From a checkpoint of a small transformer trained on Wikipedia.
Size: 11 layers, width 192, 6 heads of 32, vocabulary 907, 10.6M parameters.
Training: a variant of Adam for these matrices, 147M tokens.
Each number is 128 + 32 x the weight over its row's rms, rounded and kept within 0 to 255. Layers, rows and columns count from 0. Numbers have three digits each. The size before them is the row's rms in percent of the matrix's.

# layer 2 MLP gate, 384x192, rms 0.0844, rows 324-372, columns 96-191
096:155143158151103149147157107121147070150170102153093101217102136050063146187122164161150119150151086114123167061098152090078200132162162059102161117190135154151125139114149209188124151105131100170144102096148148132116149052141132111110149124132142054140146124108059154118165110143105137115
094:128184113171165128225123108209139096068098122171160165127081055212144175159151122152148131112115124133101195152053148106117114137098132092120098107170133132094139113120155050153114164149133140106079114142116078124147116156129161095147116112122123124129151108183125133166134093125112138131
087:184077109147119140125132104154134110068088099081124152146107114116131131110075119112144116131165186136111087088100209171121122117143105111116139125148130152150092114148145102174088119171122131120160112161099178102165093070127146051075170138131113148177156142108093103134167133126033154129
101:064164132088148094123091152208148061164136096127145184120180124138111106121170131154137135128134096104070114064135121153130154129195188099120140117105148124121122157078156172159111175154114115104125130180098141102119128166116174147116162097131159110126162154087061108117133142094125143099
107:139126134181091089192134138173133109119111170103110122151134161176122212101171181122157104192076109151152128132145141144114107059123162110118146130112077129113138069062134122199170198138114191122128106060112145147120103100122090149117077089159109177140140188137144091100155128147066152145
107:104187111119161113093147125136142123130093147163098118154084077102154122186163075152149175153130119144153134150105068148126191143134113127081123160106132140134089096150133152153102138163159155051117201151193139085095110085132112098172109139165143144111128126124139146123147141105098125144
098:110193147128029109149124119104154118143091062075134125135082144154069154153110135149102190167131059087106128161126144132098156136114149160120132152167105161139125150103142127118140175152169180099147116138123160127113104209162102121099113089132175138121093183111121155108138199220133140152
096:144142154203118089113097114112075140175084136098141103149130133116099143110107150144104144132156104135074122176105152164086122112154140167160096145103111113065088153139150142122072175184125205085143082104115182147078115111145137198107123164107167137207197132053119113147135161161146126149
095:168149125127122163096115131165138109129089125165163104144175148126170141125126143109178160147091071141060170071117069126195051103111173138126143110139156156197138081140153141091117136132065114108093203155158122160119079182096139141118144105129121087083102140121173119051107156176084113164
107:115127175102147108101155135122113113148102147205153171119127172116136131120078093145105184119183073102133134116155070157167138098057118151125105132129087115156126131062104042080150160117074115128130151107168086162112107176079165069110106137174103109187132180155159153130085139102056127113
102:179119086080165122190103144073188153083155097106123149151126115148094111138152130150119163125180136110137136135190098163088221072151124087196104080093145200073186100130126123139175073160089160110134129119174130106109133104097074089131142097153180120139170115170092158136133123123123126097
097:164182161120158079183129116152129098123105116117174075136144094104147182108117127171163109109123169097123125111068142103172123066109195184188094161107150092116094139107111108156156136118106069099127162120096070143158123149148115126144106093142182157155147099118175134127153129114067211168
102:160141138160175098127125169120112116192117169112165092137067080132124093098124178129212128141113142110135137220112126167133128174188211113137174098156119096124058147108117084090105139155067116107100154106114119127190136130133110114153082141114146156130124137137149102157160171095110164128
111:179111108112124143125107155109128106110163134129098088147167136186192118087122152116170150126107099121059133121072046156114160122109136126126053184137181137156073142152109094155135140060121097143140152109113129172149096171100187134164138101124185124086141146147113113130133109113107163094
110:119097079135084166150126103091184122153129138106143138162067126103101188108053183167094121099115144104097144130074130103125083070110142133137125032126083107093117083121178164156131166128088153043105188155137110167177115139157204205118110137131136150165139122104148094139219163157123127133
104:111143173195155132120107118129127143082129139137141125196137129141045151125113099136129163180097108107108144096103128167082078154183128113139133104127125089140074105086151121135133161143153109078141173119151107140153095184066111135173071133127080099099116189155111065107114180129118073176
100:083118098133113133156198171131168153109101181120113093122107110115130137127083139170149150146082086121123143148110094170092128085093188109127152117147081113169146115165106152120106133182061118136177176080157063161181168161138133086131081138145127104125113130157098130101173066118107136101
103:148100121136061113097115159173104093129138069149118108124164127118131170112144106167146164078108123149117189152123111134134085129157182156092139136134096150091102111131129135119071101139064148117173071086154179134098138128101103094160114149173154157158077182172040078118127143112096149107
097:175152190161102110122100134103151085186070140184220145130139135094130132176159119116157165126134060113149103088133125136147125115120121145122159152136056115121109121132110126190162154160157097091173158109092120110126067141118159159108052063125049066176120135087138063109107169152141119122
102:094116101077209126161095098162110140135155137110153144135136091089143172152120087163116136175097108109157191195050065110084095116159065113139124121130086171141119110108175187172103200086142170143127126073114139108141099061136154140094143084149131152138078100170050128111115105124083123108
103:125159162162071149134111175165128164114126141103125106119099096170113147134127160093132107141123107124111151088136083076103149155135137150140152120114123132135114116087104096100159114153131183090099144071084041131176150165093132172195128084135145119090164117127081158130112153115191225081
100:137129119125172129155089146117107164152115152121085145188113083150121081092145162122129104154116112158137095204172119090084113055140128165163149099127128146130162136110100189192136119154097173195086107091152149106106180151152142086127132129152127123139134076127156121218150127073116133115
112:115117160133127114145112080171167144142118099132123186162103131115141165130107174117115113125110113100107140114106157138195073165132081156077108107121121191188134152117149137185161165145153200105092102139058175124126167108129125206098108088148159174129160123117055142099115102159133142103
111:173137146130119156076133193140193128135099154193198073094104105122127134065107111142140108140091135153150156105153142151173157085093167202100126167102120127146112145107140095139161073128135084079118164118125114160157117126100118057132075128112128123150125040138109100157126094076081150149
104:105123071183085109126139134204118140060121062081136106144056130129130118133076144136100113111073110108083108076147125099089141101152131140132102063168069152102110110111213083111158178116171106029139126151149147162152150105129120056129094124093108184167176092160115111123145095160097195112
098:177092142152127090196147168098152182115066112105135112143154127098152174085124145096152156126118208146112172094121072102137149148123138142067114115082147122098122064141122106117143101133128129112064168126142102115145203111185102140088094146132145118096109104129146133106170142088058127082
096:085044116171099103112085125152151108105119098123185159151081096139094117115114112150111150121168168096158121212113111175084121172073194131133124161125164146110122097092154113105121145157088159088080064141120118125083091183112103135118172153144186111125137165116150104118169136208129077134
094:131143146149145095107118149074119172131106153100087149144149101105102126120198168109180176174057225182088114178082054169118126090111100102113128101106118132159144092152161125159154101167108131112161134137168133040168138136100094109095148128112214156085103111105156136164119142087044133130
101:147071065142138090111141073080184126143125132197164187149112077161132128112145170130113057141150160074098082135082090043144132052157181097137109094131097161127187167110150134116186133107107171146067151153180145140109102147104114168142115044112194168134128126112142119154125124173102138115
093:179172139124121122105135142145155136141090129149145137120095063128112194200091100156122097149065089077106130140087141115131101114111140138097087154110116115132151123102076118189176135168212128113147110166121169123138072115104111109149135080126147123138085109129099178156137108181102090082
095:099106143105166154154075063123108122101108105166109121199169128177101084094115120115169147084096127105149183092128133128062150069096141107151122136160166139143141137127056099153184140114097083132097169095168159133074124101119038112117127167147136079155145206143087114133124071138105122128
105:123132151131119062116105126158103090185138122125160183142146194112114153156181132063156088184119094137074113107127133112136161138129134149096092128096139121144124136134113115106156149149145121093090071138102149065090113088117171146106166104125135200142091140158112129068087117166184190117
099:027169156104125139146153134136192128099142118132203209158121140106117143152134135075136144117175112129154163104108098079088105128188133094096070036159143180135127167130159131182099123137143179126148120092089159082127165155128123089119145142175168166120132093101114130147140147186164128099
091:105104118139134137151119229153196126128159133150111127120094164153140149135108120059131145126117161203110120190085100164112061123104115150143124092113154159158099105120073113118097163110097157177117160133105106171163130125138196120180062115111137082145165084153156138075102210157106101134
097:069116144137092126175165082101196091148091089058105088141130124075094176111090153125119156130128109109122141099140105091136076128199113094094133145112135119073158136172083143129164194168129156107092143135151193134089099165075134145097104128139118136160159173153095129101090101138123151156
096:074172175128122168167150108134080108152105163116134174199101119090157145173124171066097093103090104133140130146146071153168111054124117124144072103165100170139107061125113110143096148097115164105104117124099169119153123130122166161103082093063150083078072099180078107122093189100116110136
095:137127125165207134143122122080179104117167056186127122130153112107133116149110170139158148113158100164083171103116094133123156069126125109148119149155062110131084142085143128085129091169106138116113147142198184109119076139128065147133084138118130180116146115088141142094103120119155121190
103:155110135172123161144178178100139113120197140109164099116095092115080150120080149158114123077114074132178129190121136137095133081116179152144080181145045170168169106118167119133168123114093145150063146142098164099160115082157118133102100142110071150139149082139088142088217177157150033116
103:128095150156096099131187160159198158123093064096194145128137127107170142135104136092107133120100123099115137073089164118110113099144147163116147154123117136151093124155179143123097163091102102159091151129136193119166133098111174137073120074109121186129179077163117077051172074140071188123
106:102138171114100141126078093128117116166097112148074176153106115182144131151145148049149125125083144145140140150113050131161161149153097140142086133111127090154095149114130090133145107091111144101173121139109120116110103193131180081132076151096189239171151109164104177080138179113097110153
104:140157087128146129098148120136132081086096131151078125122181104124129118147123096116188159141097120142157167104099108133152125107146111137119125144102129100115057088076083107146160150075164098121185100153098117154121100213138113190134103136143148147170132144144099152112122081125112097163
099:168136128114163130132114167117156105110153171171132135193061068143085105194185164137167131161106115136078195114110097134142096067124185111152128096171133139121129130132150140129081113185155166117085148106130105102156129136077215148143140101147143106144122098143150128125182111060090126154
098:181082160185195128140155080101130117130154104200124184130147079091127119114101166129104095133148103175174100102125172128165095080149162083092130137153153180131108089151096064162145091174108123138096159197152138119162076096072154167200070142157166139123104177133095079144110127151101163117
095:135208127149070119160125148068149074114108127110136083168123096169082196155128096125144112106163114202082162115100125049148114125097080154136107121124086107137114085151114128154086114190114126098160185126116136084061155089139165160147128141124163190144119110171071098136130155138074216172
099:150173179121077116147075125130149120122146101137070146129093087154130163223143126073134121128128160152092111111125078079104115163135161081100078131136132145085127117103136155169111130160164096107084074097168117132117146098098124085090130148128217101190116123170101076148208142123167149118
095:064091128156125195120177153096152077163090116125152097160039154118092127172166142129129172138146101103152139063058137148138087172142143131140135116212125123137098103113090187170127121135119148086137146143094179145135147133096153148129104077158094188141200110138132115131097114140112143049
098:105105136127169157136173142099134101155084105107143107142169118123111153059083076115147155113112098141125178103156091141165116173159132172126097123189096138137126121175102120105117102128138155146114138072162191102168119083064142184111089109142092140093152143150089151136180099121126087160
105:138051120147126145140143090096140069100148171186121148165136158134162161123110184112176188132186159200111106113158059120182167124094120156130140109101118081121125093071080110117135172164150112136109133127122141094126149166045099126150076115078130121101136112183127094136084131139144164116
106:164133127122131065109128101149148152103115054127117106204097054122123111146189123174121083120088154092132130130115179153129103159128143107131102121147170120143132155140144089182121097141072128106058162132091083144139089087043121151161099105079152138138133136114140111169207153115133137127
# layer 2 MLP up, 384x192, rms 0.0819, rows 324-371, columns 96-191
097:100117161092198091142121075097135125166157188136142080121163165182160137158115141145070083140148126165125073106104089141095151133122123145110086110145097133132126111086113068125104076140090161120140146121099184096138088130122094080108141219177111181165207071166158127107104109156105102087
097:130145115105114102167208122135111144101159133072051144095119087179126111177174064146146144140141186081130164181068161138179113132155107099151147114170114126136150168162111091181093166063155158134126075175080106137198160164121110110101127164117163093098096170093101160171081089096159124117
087:152127139103086047113174121112086121144118133103143168139080108084176193235177099116113117148105146119099089101089133146145136132103166126114101120148152093108121138091151171131089168105132138159073098127106143133162198096127106140122145143160165169143086147171097061143113132188137137121
101:119172121084110090081136124137140117152096144138092136113100147108103034079190136146124132160088100119082168134127167208094132171138132017082083138158147153119075154111098126089122089149094114137117156146131076134154108099130141140147167134133118155139089164085108121135114195119109114199
093:174125078074096085176095168197105143133174124068115097114092145144057111141189182101158086117094119165151116160119124148062096100141128121153157124063063173129147089120138141148119174150134097093172122115138116102133089080157078155079137175163149148115108130119172085124113097125088151131
104:126093143109138054131115173071132113159125086109103127159153135125096140151130115078106108144166110103109141192159151126137140111096099099126156063134121176156045186097096066126146134116148078126118138118110129117126143223160133090155173159153119145118143157125120134144091143113188099129
096:180123092166120126168121164109109105117136143096171075146069117182129132173159053095083096150124151167109172092157117067107140097142172089127145193104095142113105082088122075165127185090164167109155143109128067152098090109134123198136141164097051162142156172124132105096114136133130182164
098:085146068162134191157118079112099135096113169174161103135140110100113160097087122134088162088120150149183173150077080089138103125142102144123124081167158089085130133177146087217099161171152111148156144101104181085092099063133080160079135112172147100148182108193177133124140107107133079122
099:120176137155175084043173140125131162108184143112150055127121133137075105097150118127129136174213146120135137058122066086099117105119164098123144186159085134179119127119124145137176135103107124111139086102093155107175043104091143131120141158086135164124175110153124075160118078138136121163
107:110162131141119126076138165081059159140094097163115159102141052117164107110172093170114124164118131097097085108131139109157115115158101102141122072105214117180155092160129133171129125160158115125179159140093103107081157137164140186129085120128107092092080105144138132115077081160181174161
101:086115122103113092113123144129143120150092128139061109109167146062097057190096160140164108132112154125141084104119100094164171141156157055134129148100142144169081084129117168164150148155133173146180153159100171086155141175168115168152194100092099104128163084103121089137075085203136147105
099:142170133116053190126103126129146127110128114165177166089124167155167084120109106089179125130135142102114154135189078108232148065078129161096158153113104152122156078150088129144141066140152121128143165147171072146160118122159120128119129118091135137133150086192175096083116149120070091085
099:210140138086109123095137151152111191132097019145096188099127153132084142148109093120095085079115127135075104133097147156181159155151109083079162156139162132144125099125160140190119148115137097132085128155154138113114150162131135124083208012149147077051115130134114141139105106150136033094
110:123203106137084124115132130157151129159127108091125163100100105151160104183137096186205075110162100099158122147086167180150146148096102126112136159134138088133133106148098180127102165149131143081099153090152104125151138119078076169134119094172116129120127114098163115165176133196074141129
110:152083139145138112107062154075165141143119136164134101138124162103116108130167137152164157168133092157093180092112113115033113120183123182140159117080093062137117123082148129107092139151132099103122123106157143150037085088116079179116086202151123075143155142134129143158119098098117150128
099:107097147180153150136064149153101140157142067107147131180148117163085146100120138138110123149134104156110113052082132130130069231130102179145115118151111120090128109152114154170127136076136106122114140085150101163115089121150088162120099112093132151135182097115130045060121174137161140174
099:066150111161114152092147083115136103186120109071110110104158114172131155132084106112164106116135113074114166173217165107132134137145126156115058151128176135146063171125157166141156114133106134119144146153123106120131057133135123134156145151140147111110137167121075125115091136139111175107
102:144133148145133158113080146108192095131097105167119144127127170162158072104100106077121149155132104166144125141174123074161108119121098093150155103106173090111146170128126123163164057155108109096119173146151083121096116181110141105143119162104085166124102067109155174138098153144108120152
099:106058148128114052121105129130156126143125070170129140163173137110143106165151134137143120097133103118172118165108124125122088104177111140143058096205083089115105131140102126129117115097099134146142069119128058148141135146156182186174114126086067158103114165142082166110139135138166109169
110:068126113165105091161170164155099110093075122136122126135111075149124113255165121116108113107149181095088143132111127178134132140155197120119193127086119116093144131123142143155142148119130178120102159126147088109119098079082124111089124151157178124109083168078110168127089089141138126105
103:126146154147126160135101167136114164168092135124163118109115174111162101148121102147073102071108133108124162153162124106089129048094165119139120110129050061128159108082071086146134184098120223097159091111131145167145122122120168120122102131125079140147108143116084098126122129124084145170
102:102125070158158139146128097169176102120073171131133123112076127154110097131093119075123130170123075166139094137145170108166159114094120169110126093149138065107072135162124107097127096204104109148115134159169117159128168153114187153111143149070139054091064106117139094134113156154159127181
109:123101157093116156155157091169149182120112133098160116105068095102123104097132111171158182123146140084130111193068162162161153095143147073120160076166161142115080150153173064091201184091123150102072169122120158096153164125067144167122144092165089139115111133099116153145146183150119096059
115:102148116134062168108129146109096135147160121163191126107113082104117119119155108153124153088103046128120185101174117144160140143099178159114098218082141183117136103133123110149162096124133125114144132115121146130105061117129123109129134104115122057162187081126165068177096149109089174163
096:089145082088174115142142151075111141112125128136112081144147131116131123124118116149099180152122187145112103150167142092116133144119166133083168111101139159141094141100104173120174095169120166112158145103125096139121175060098110096171061186170143102144151075084160123150125100115122122044
109:123094141110113117146030165139157160132076142192147140145138154136117136133109137126085138193088124166087120191178165106101119119133128131130152059097128127113146114125122114114112090196092141119110106137105134162110175074081118119111099126129079121109063125133135131061121165136119164148
100:135144106152114110115098137152129135158118152141150142150152146050101177179149171150082074153130124132092119156135163127127204118161172078155122136100158161169120114136169125118102071141148154104142101116102186146083137068133111140104095071116156122111095049121158149192064137156160154030
097:155132103164108075086151082066160134125113137077120173127144115146080165220113108150168132112120141137133167115091118143041142135117149064116170148158104139106129142122174146134130092082139106163156117111128103141170143146130145130167139145129127164037097153094089149139142076123107180094
103:150129107143154160123203063162123099103097142104138156097126171181141147105033085138083077082076156076180162165089197130122134135104178161161129162095089153139098102126112103120107135165074154175112105145108068076171109120152141105063127114127160171158093111138162125149139131121210079159
093:142116113166112137117129094111183119112160173077119132150123093139197107080110143154132101139075165118137104123118125114190173128197109121150101129137139158114160078151162110120173078030123121104070135135112130132136152138100079123132124169076164171200110052159141144113161144131149162098
096:158119092144129131140126151075183138111106083139141105127141175120110151111052155077121100138165108151098136140038105115169180103131089093103097128108146074125103144110160190056105138128167073065128087130114146153139178227069142155145148119090109071163102164193102131114145161131172125105
107:114128144109143151150130187173161098164160136132113133120182147114162121125125137132099125154137167133127131102151168159058157147087097139145102080156047143153075120153189174147111170114062126154161124157154112122106102173136148164126115152166146121172084126101159069073136129158150136130
101:123112161097174017224137109123138130130178152099124087107065140126142114088078135156109149071147077063208164112129161198147084069087127147100106134109138145110139176151088109127116118097111154132093050157084174136101145160118152121169135163162178145203177143174126169130175130132133108067
089:080098142129117150101159140075130150096078141111129110122146122106119111161091122175182144116105145147115146126126128161090095166107129108132129079142151105134129052152167143153185193105112119097140079028100221152091143082100098131103111063116077099151141157122117094132057158117132126070
102:129111155095091089151113191162148151106193151095144171134128141100148124197175135102146104126145087144086050176138125128166132145160156179084152174098127078169051114069135126163116146132065107134135114129173077148064136136133133163135084092131114131129190118131144078158098146115156141179
093:181136168150110150112119119109130096097109125151092126130042127083158121160152105152084172153094120213155143118175098103140122177163106157177110156191164103152121135145097133133141143090145145073097142159131153119070115139191041148096055114095148097156156100126150063115128104117083098094
095:125108119162153135113126109163126114161137125191138129123149176132180178061119144128096134147121100123121102187109123102155111142155137126117149128144064138148106112141048149134125122111137183140133132196147100071167129134110096181146131140081099139137176109143085101108111141108140127104
105:173104157112127102167111066140118115126161112119117116099114108196135092145162134136156138106139146112170136126154176136082139135099146130002066147123122162152127112094106136174114137124194139143120102085069134147104110176141092097128113146174167137104045165074090180173105149124147114082
102:148101125129116073114137110167189159147100102064078124140114138163159144183132087129144121142096104125117137128091153074143034104201102118136159071176135100114054149181101138140085149081159071157199177149133202164138147110145172125087170103158134135118097122163134129113141136151090163077
105:069088129133108132144093071158069097101051174120139196155107115131131113155098201086104168069107141156180107143127107164080102169121133194108074167106163113125185131149118131128149127087109138113162106134099157126146157122179117092122107140108156157114164111080176160124113122101113098153
100:135138113106140136125136126138119170183066154121134154133077149123142170148108120105164143147111116087093051094171158099181091154051162196161174161108168104107127099106156127106142086188127084127106161110089077141104114112095112133149123085132068116154104129117127083128122179116162088116
097:144209109072176131096127129184055140124098144065109167171086108138103113128161140167110166183150132062152138128158151155167114144118149100160064157170190158154147164144125125139166091093079125142192144127143152124172123090133113119099171090174158137079173149113101116109064159101129159090
099:162152144123136128104245113112131118114096058119137100136127090153092143162120105035124101122151124104096110109100175117149195084125139166208179120111095154122108227156173144112141132122155111146083130126138164142135143112116158191115157164173129128151160146112183191207168089116108121081
097:098081143152108090132178134169117094189127166140164122142105174097105147118117122128066133087116119148174170169149098116167140122064118104106171135094123116152104150068184199073075151159146106094091144116142110143119141155118119134138105126127127130153114141155153114072175183121100124172
099:056166196126173145122120201082148180127064127129179118151087138090122096117112085096150116107146086162120145110132091127153109064142094113169123098142099171082074113190172118114141107167192144151150144143138109087046164128077108070125101159182083121133140104102136121117173122170128106226
092:119142094121111170085093106148164154153118086166135085080130160163141162098122120131111145129112128159069136124161115208094128113088125134104158148096077126156111146147091117117069109113160185149084067179054078131137099155094129116156174088127133113097143138144118100107150172145085130190
098:129070074102146082150091116136083135137135149118129131097082112087141123094155130184146094096144143081124098116154060163164156092124148152129125129096164148094141093106132149203133119105088187130162163162146134144129186089119149080125165136119137066131146127158172122126106119107172137111
105:117131147132127155083155021116112159094136101158147220158115085082120044105097143080123047078108121121104140119139128123112116148072097124075061107158182172176162132190172063155102083070150119117108142115146152123077144095157128075098152134140104121142116126128097202099104105128166125139
# layer 2 MLP down (transposed), 384x192, rms 0.0779, rows 324-371, columns 96-191
098:141079174100170148129147119118138106115133129106130126210164163145102129057122116108153123145142086134136043155082091126069102054130107132115162139088119161131137170076155136164153149132121098142112140076115126109060132086089135098168188131133161085131144177102054187125165076174115081110
100:154151085129090092094177164074115104175170095094086130082161106108184100101097096107130074091182167162177131113181173134178150111131114140125135070100128049070110175181195153118106095102175077148075085146127137115156142139169128149130133124138045137090142131138087130133077108121173131166
086:141126080094067115160139103141106165100147176110152145000093137079174152125134180109154101117147099111110112120151156123129119135190137095095106061111124126134117092135103113087162102092153133069167143139072085109138133102152111150114124155171179163139107113127123118134083175114134158149
098:171125122170125131127126064134092147106136141151114127037130163184096080083152143135126080085130122094174144123091149147108082147176174133099149107196131143151115116092165127085070102144098149114147102070116093147148144147127145156088133159145218072104129159194135143170146116088176174159
100:166108105107109124156092149181056108152146151097165120023138195129072128141173129116153069089088131148098139185165108118131176141155107052134169127114147168139180118112123144125214116168152128086143081116123096122189112056125113131072098127104123134125104148112122120160119139155144156140
104:095183117121094093138118149130095138101141153096107132095141116045104099155060171123155077142162099137152148199115098124189144126117061160164084117122105159198150133103102087114167158168143106144141118096139141114180142134136142150149149111099156152085113130134132121154103129155137133175
097:099119135138165134141176131135124081107121077153116102083149126127187166120156134074150140131139107162141125103144166160118043132154137165122142114115095112135109118103078145138148178084130145175120106131106147162125114114119123087189108094111143155094154118179111058119118054165096138142
098:066151098157098139113117131072159168144122226110153054168094176119119179131137136133160158079116155105065148146065149130100105149105160150193138095091149107096126103155145126134144107157147125160147161132113175155138115141150111140120167129125106170178151092081129097087092125104109131126
100:107130108116125134103145129230151175149130122137151095109134155082142107119110087149141146102154132103123177116163099090131164080136217156144173152152142143120118190087104153197133117124077128160069097150130114165140111130149118153128122132118111129153186147126112152119077121073143058135
105:120168126122140126121121104154066145166160114131115121087120086186115117154175141135114108136120168117123081119064117168125100109180166070146065119107157150155179152148104166147080186109123160098142096164099067124165141101194098138084142129067147068059118144124177195121114135184141136193
101:133119132086125124147143110173140101099183153187190101134100144106110136114102116103066170135127143062096140208116119149125100115113185114135161151092134171086167113161146173107115103135130182148063112148150123130128089074128118143151150142158135127169127169099119165159147118108098136088
101:157168124160063178162165179141102138151105117179142161176089175117147142104129094101132147132106106116104200118129137109126131116169160108135173102167127208067130142131150170126115138195143096158092131122120131127121113126149172121099195121171141095125162175154142143146127110152048115123
097:140063114081110182126067159140094151109166146085167110161159113097147095087142171131111166076093121139121066096142153130136200119125179110105170163098128102197117097065148090138125153087125146087116132099230118068137136153056165178077127158122159139156128126140128162122142118111185130114
107:121160108189146148107154112159143099120097136163135181094115112057141084121097102131119130136138132159187163106189149096089103110141084133143121118122152076132211100103076143048109150185103176132114116113164124125073175045107131132100107148150114124166058114150136115164122136144092092170
108:126099109190142128106092076081127096095079112120067145193124105155102142148194182146168174138143124151082134107123073185091113110153047175120133070113117076156163106129078107101138123145118141141128132155172119166119131142144105115098174122127100100143128072164100137081156132157176137161
095:090110144184149161082120121134121159073138114098185123091178192147118183152066138124109087097175123128115123141133157122107108202151142128115092132160133149113145099100164162205103145088138129125146149171108151148140145127105167132136087096108152098121103135081088141107081135116158123125
101:135157108163096124158106080140139119154128096159115132184083133116083169118110132075102161123087167147123105134113138117119138096162134117186121126169102106156084119122146135156117083123124135149146156107129151049147120127081164143172107071107088155159099106127186140082124168133097122134
105:135164132110134173110162092207131070098141158110073179080137077126145095075099153135113129139192152176133171124197134130149128147136155114112106137079143106098118159173144157149125174137134072181088134111123055103148101107164122138085177088210136138159139127102130156091161119074118152114
097:179110110184217137145110094115205187128120198165135147061106088072153142147119139101143100159141155126117141150111095137130132114127120118152133127135135115192165127139117119119131141156138179078139111095142089155159112172134126177088124133161057125111143130143202109091147083173113095130
106:110074172130108093167198163158161053173020142107157144181134076201134180137163094108115147120106118164104103092172123156103154123089140097154133107051150115114143103097103129136145112116131133061173139085163117090119126131121065109099125184119104173149082180126112140141148124121170195173
103:125105114109159127087064144148082171130071091081141134092062163121145070115061071157064093114111123107098127114127172151090146149111166117155137142127090060144150129096102153170165140115112182126125126107163160117146106192123106150177141151078150106140110128144125096122142109128094140163
101:091133122144092166192113087160156099169166162143140144118152121113144176129086145089118126167147097155132084126114146065151078157228160193083150051082076081128137182109137138104158098108061115078128140082137102105089132139124108132107151152078099119138091111121119099170097180114125104110
110:122106153141128166118136140077139188191116172133177129174121095124110132150102140165122125146114119057122199097083137122135159135139123130162121149138064183141152097146142141155117105136126215147135110134140157124126132174075120156062090081121127119139159141077091100098123165137167143119
114:117116123145064146188182095108087103143130086081052119212106153156138077125080149133134148130137155102131190147110170148132160108185178108178186138180119171113124156127143146088120137128099139137113110139125116101121101151150166140123155129111153117094147210097098124087091113115152147093
097:135117126135170175127158130056121124164067159138116136115165152158173102125139209134061154211098140145188089112095141111143112105095120189138105117154073165128154167164032140132125107103138138123112079109061149134041127119113076168102138121152191110165105083119168139171127123081146091075
108:112059115116172112138109143101146120138119150217145091176140132129107130073102162130099106121095137208124113116125163125146142140084127134115126087132161121114169126143101102076146090130076146185069135130127202145100151139058124133087116114117104119140128073141094127126158145170133101118
099:101161154095162160180121124138080140150109102172106114108098147161122093109108103071124137176062128144117193178178061114119086125145168139167171096152068140175110172122184134096170092144129166146118083080147161083104161152197111183106126169110131164114136119104096152157131079140089161110
095:198121166180159118077116099164090132148186112136128103077163090106179121130102147138180077115118125103119102131137161143118147147078173124097177165081147124075091114113132177140132078140148103162141119107096148140115105135127167120111110116114126154168098193103167185166126129105099136154
103:160164135083145093152130137167138176192130116114152128034112140124073125122135141100130090139128131130090174156134113104186115107129163116132171141139097168126065171110132132143133125128129102087078132115082103158121167063092171131097120171181219127108130161136123163114100143140119173132
094:090110116142138138139125161135094135126132117082139122058163131118130130081114134165116138174165056018128185174093150132095125139129188141112138133216100131072128151152081194101136135112142148115131082100147138094106115067164130173144156131195154091086133202147123119197107133112101091122
099:128121134100133138161138129133160113113100116114140075176134078145085155140096131099117109170160128092138145134125170153116164095126201130136098128092190069125086092151101101149133143083029098191075101194138149183076129152134101154115107139076113132135128118096126153140108153126149151102
107:143156055150081114101145139094104087134124099148133227164098148138139113146143118116154105151110117120084170138104150156151145159121107117065155117121122145119113186119124100091125126102130169129130028111065136136054146074130130168166148112136160137092155184133089139146065136160172202131
099:078127106084166097146037111140107123145127173126152126148090151120165094123137151155140192136103124100147136107066089139119137189128104105140049181140148165213198111096122122107094075159116143134183134097094140141126129141128098108152142141171151162134107119138146155112126102158117087103
092:129133120091124141142171105179113086110178104086114061118126108121193103125123153162126145112141105118161090078111121086161101105142091124182174131132140086151190111154092136176079172099178132107104131118117121141163167084094094159179149099152164180101138200105091173112082121126103134092
099:124113142134164117152110184138104085125116141111091162103094145141138076144130219097140093192153101187161127147189179136126145125113103117108136109139156117120108126098134151146126141145122121127163123086150124127112118113189213145106193102108138091099107106157110109125064149155142114132
093:123119175139136108130199141121129100129075124096071083146148072100164157167124138145123132119112144115166168127129120151075104134161108185172136152180148118153130143097100155119146102097147170137140170113120102109115178138141096112086120096095066124147177124100056096175128088119113123105
100:186133143212117084176171131165080152096161135094126103044126120119129072073133132107106134114151169133118167118160133066125112170140145091136077105121092125108121076149146122193139136172117108124087122134164104118097147127162092126096122154113052072121087136130107092115114138092087145135
104:141108130148110122117128095057128167103096144152119091231122090116093120174188141096172136102174112156178146137059081165094162151125082138166103086079111107182130138168170143152107112122102157153147197149131155112088151137077127121169121132126087139129132141161142127117113155135128184138
104:092116110187163136138141166178131155096164132095091155080131163095203147133120141105117125131126114116123108087106074099114141159160056116154149122142107125184094084177098081082125166092121118163092132118151158165144123171141121158070164181108124126112206083124120145121147113214067137133
103:147079150086114142094095077149086101083114111091125149165108072138140142169115159118115128073101145130100109172186104137116116190155175102161138142053166128193147199108147115131144122111094135135150148184088133115087104113104119123183133137048130154139146138122162175121099125089147122157
101:118137163105132127138106110156115128127170130110179142123086121186088081129185124136144128103138122087125129141076111128064068166149158089132127138136114191128208169129091141054109144174124226076122119078117116149154158074115114070103130139166114138122117110092123157108191157128158197119
098:194158104165058141150144074138073126097146097080105122108185156128177090132144090076087091150092121059153085088179131103154140191114066085133131117154167105125081114123140131188175102093120103138144175109141187132113148138113160147107128144130172127115125133181080092116154156089140126116
099:175153130140091162174166102104107086118132125076134086203067118105086140114168151129093109107132166137083164109098089093121136123115158123178117151148084084142129160163161150089109089158129147163116148103102140212112211137138171131159132104135156144085154136177110198218095125084119098084
098:050124074107149158142159100176104111169126108121133157111107163151143169110137110120097112132110106137136134113162139162148104127202071126162183144114112162130152138200120144141123131124111120140070178144068132142158134159141132174118169069091183128173145145081182165145135112099092118103
103:037105178101124132136156105100175124169099097124122121106141088115121124162129118136147136148156112147144116106172123081128086067129080140130139114130106101097108141104141083105178143192091139150162150165133110098160156174106163164127149095163091124111158160110121080130095176162136163179
096:161161071146096094113129055101066094112105090172151102078137165195194125136080115085118140073125154140101164093174118145093071075136164109149161144082089107129143169191124154138069145134203112102130086143110094102096097140133101094127151168172132115084133163164108096129137171142088126152
097:130125109157133093173074095112131169073149175116104158210119124117112098130112155121097120124172100126114121126159105209160147131111101151103152151089152121041091142082120182176170179120055133110172126125130153135147170148168139148152120086135127134105126171133127094127084165071159167086
098:131114141161142173099134080152139163129145099134108125135140131115130040139084151124068069147088047081137134136115127141109133203106106141135065106208134170142159102161078113109129048071155143073125105095130125162102109109131094148100118156134136077133111154147097167081162093136136124161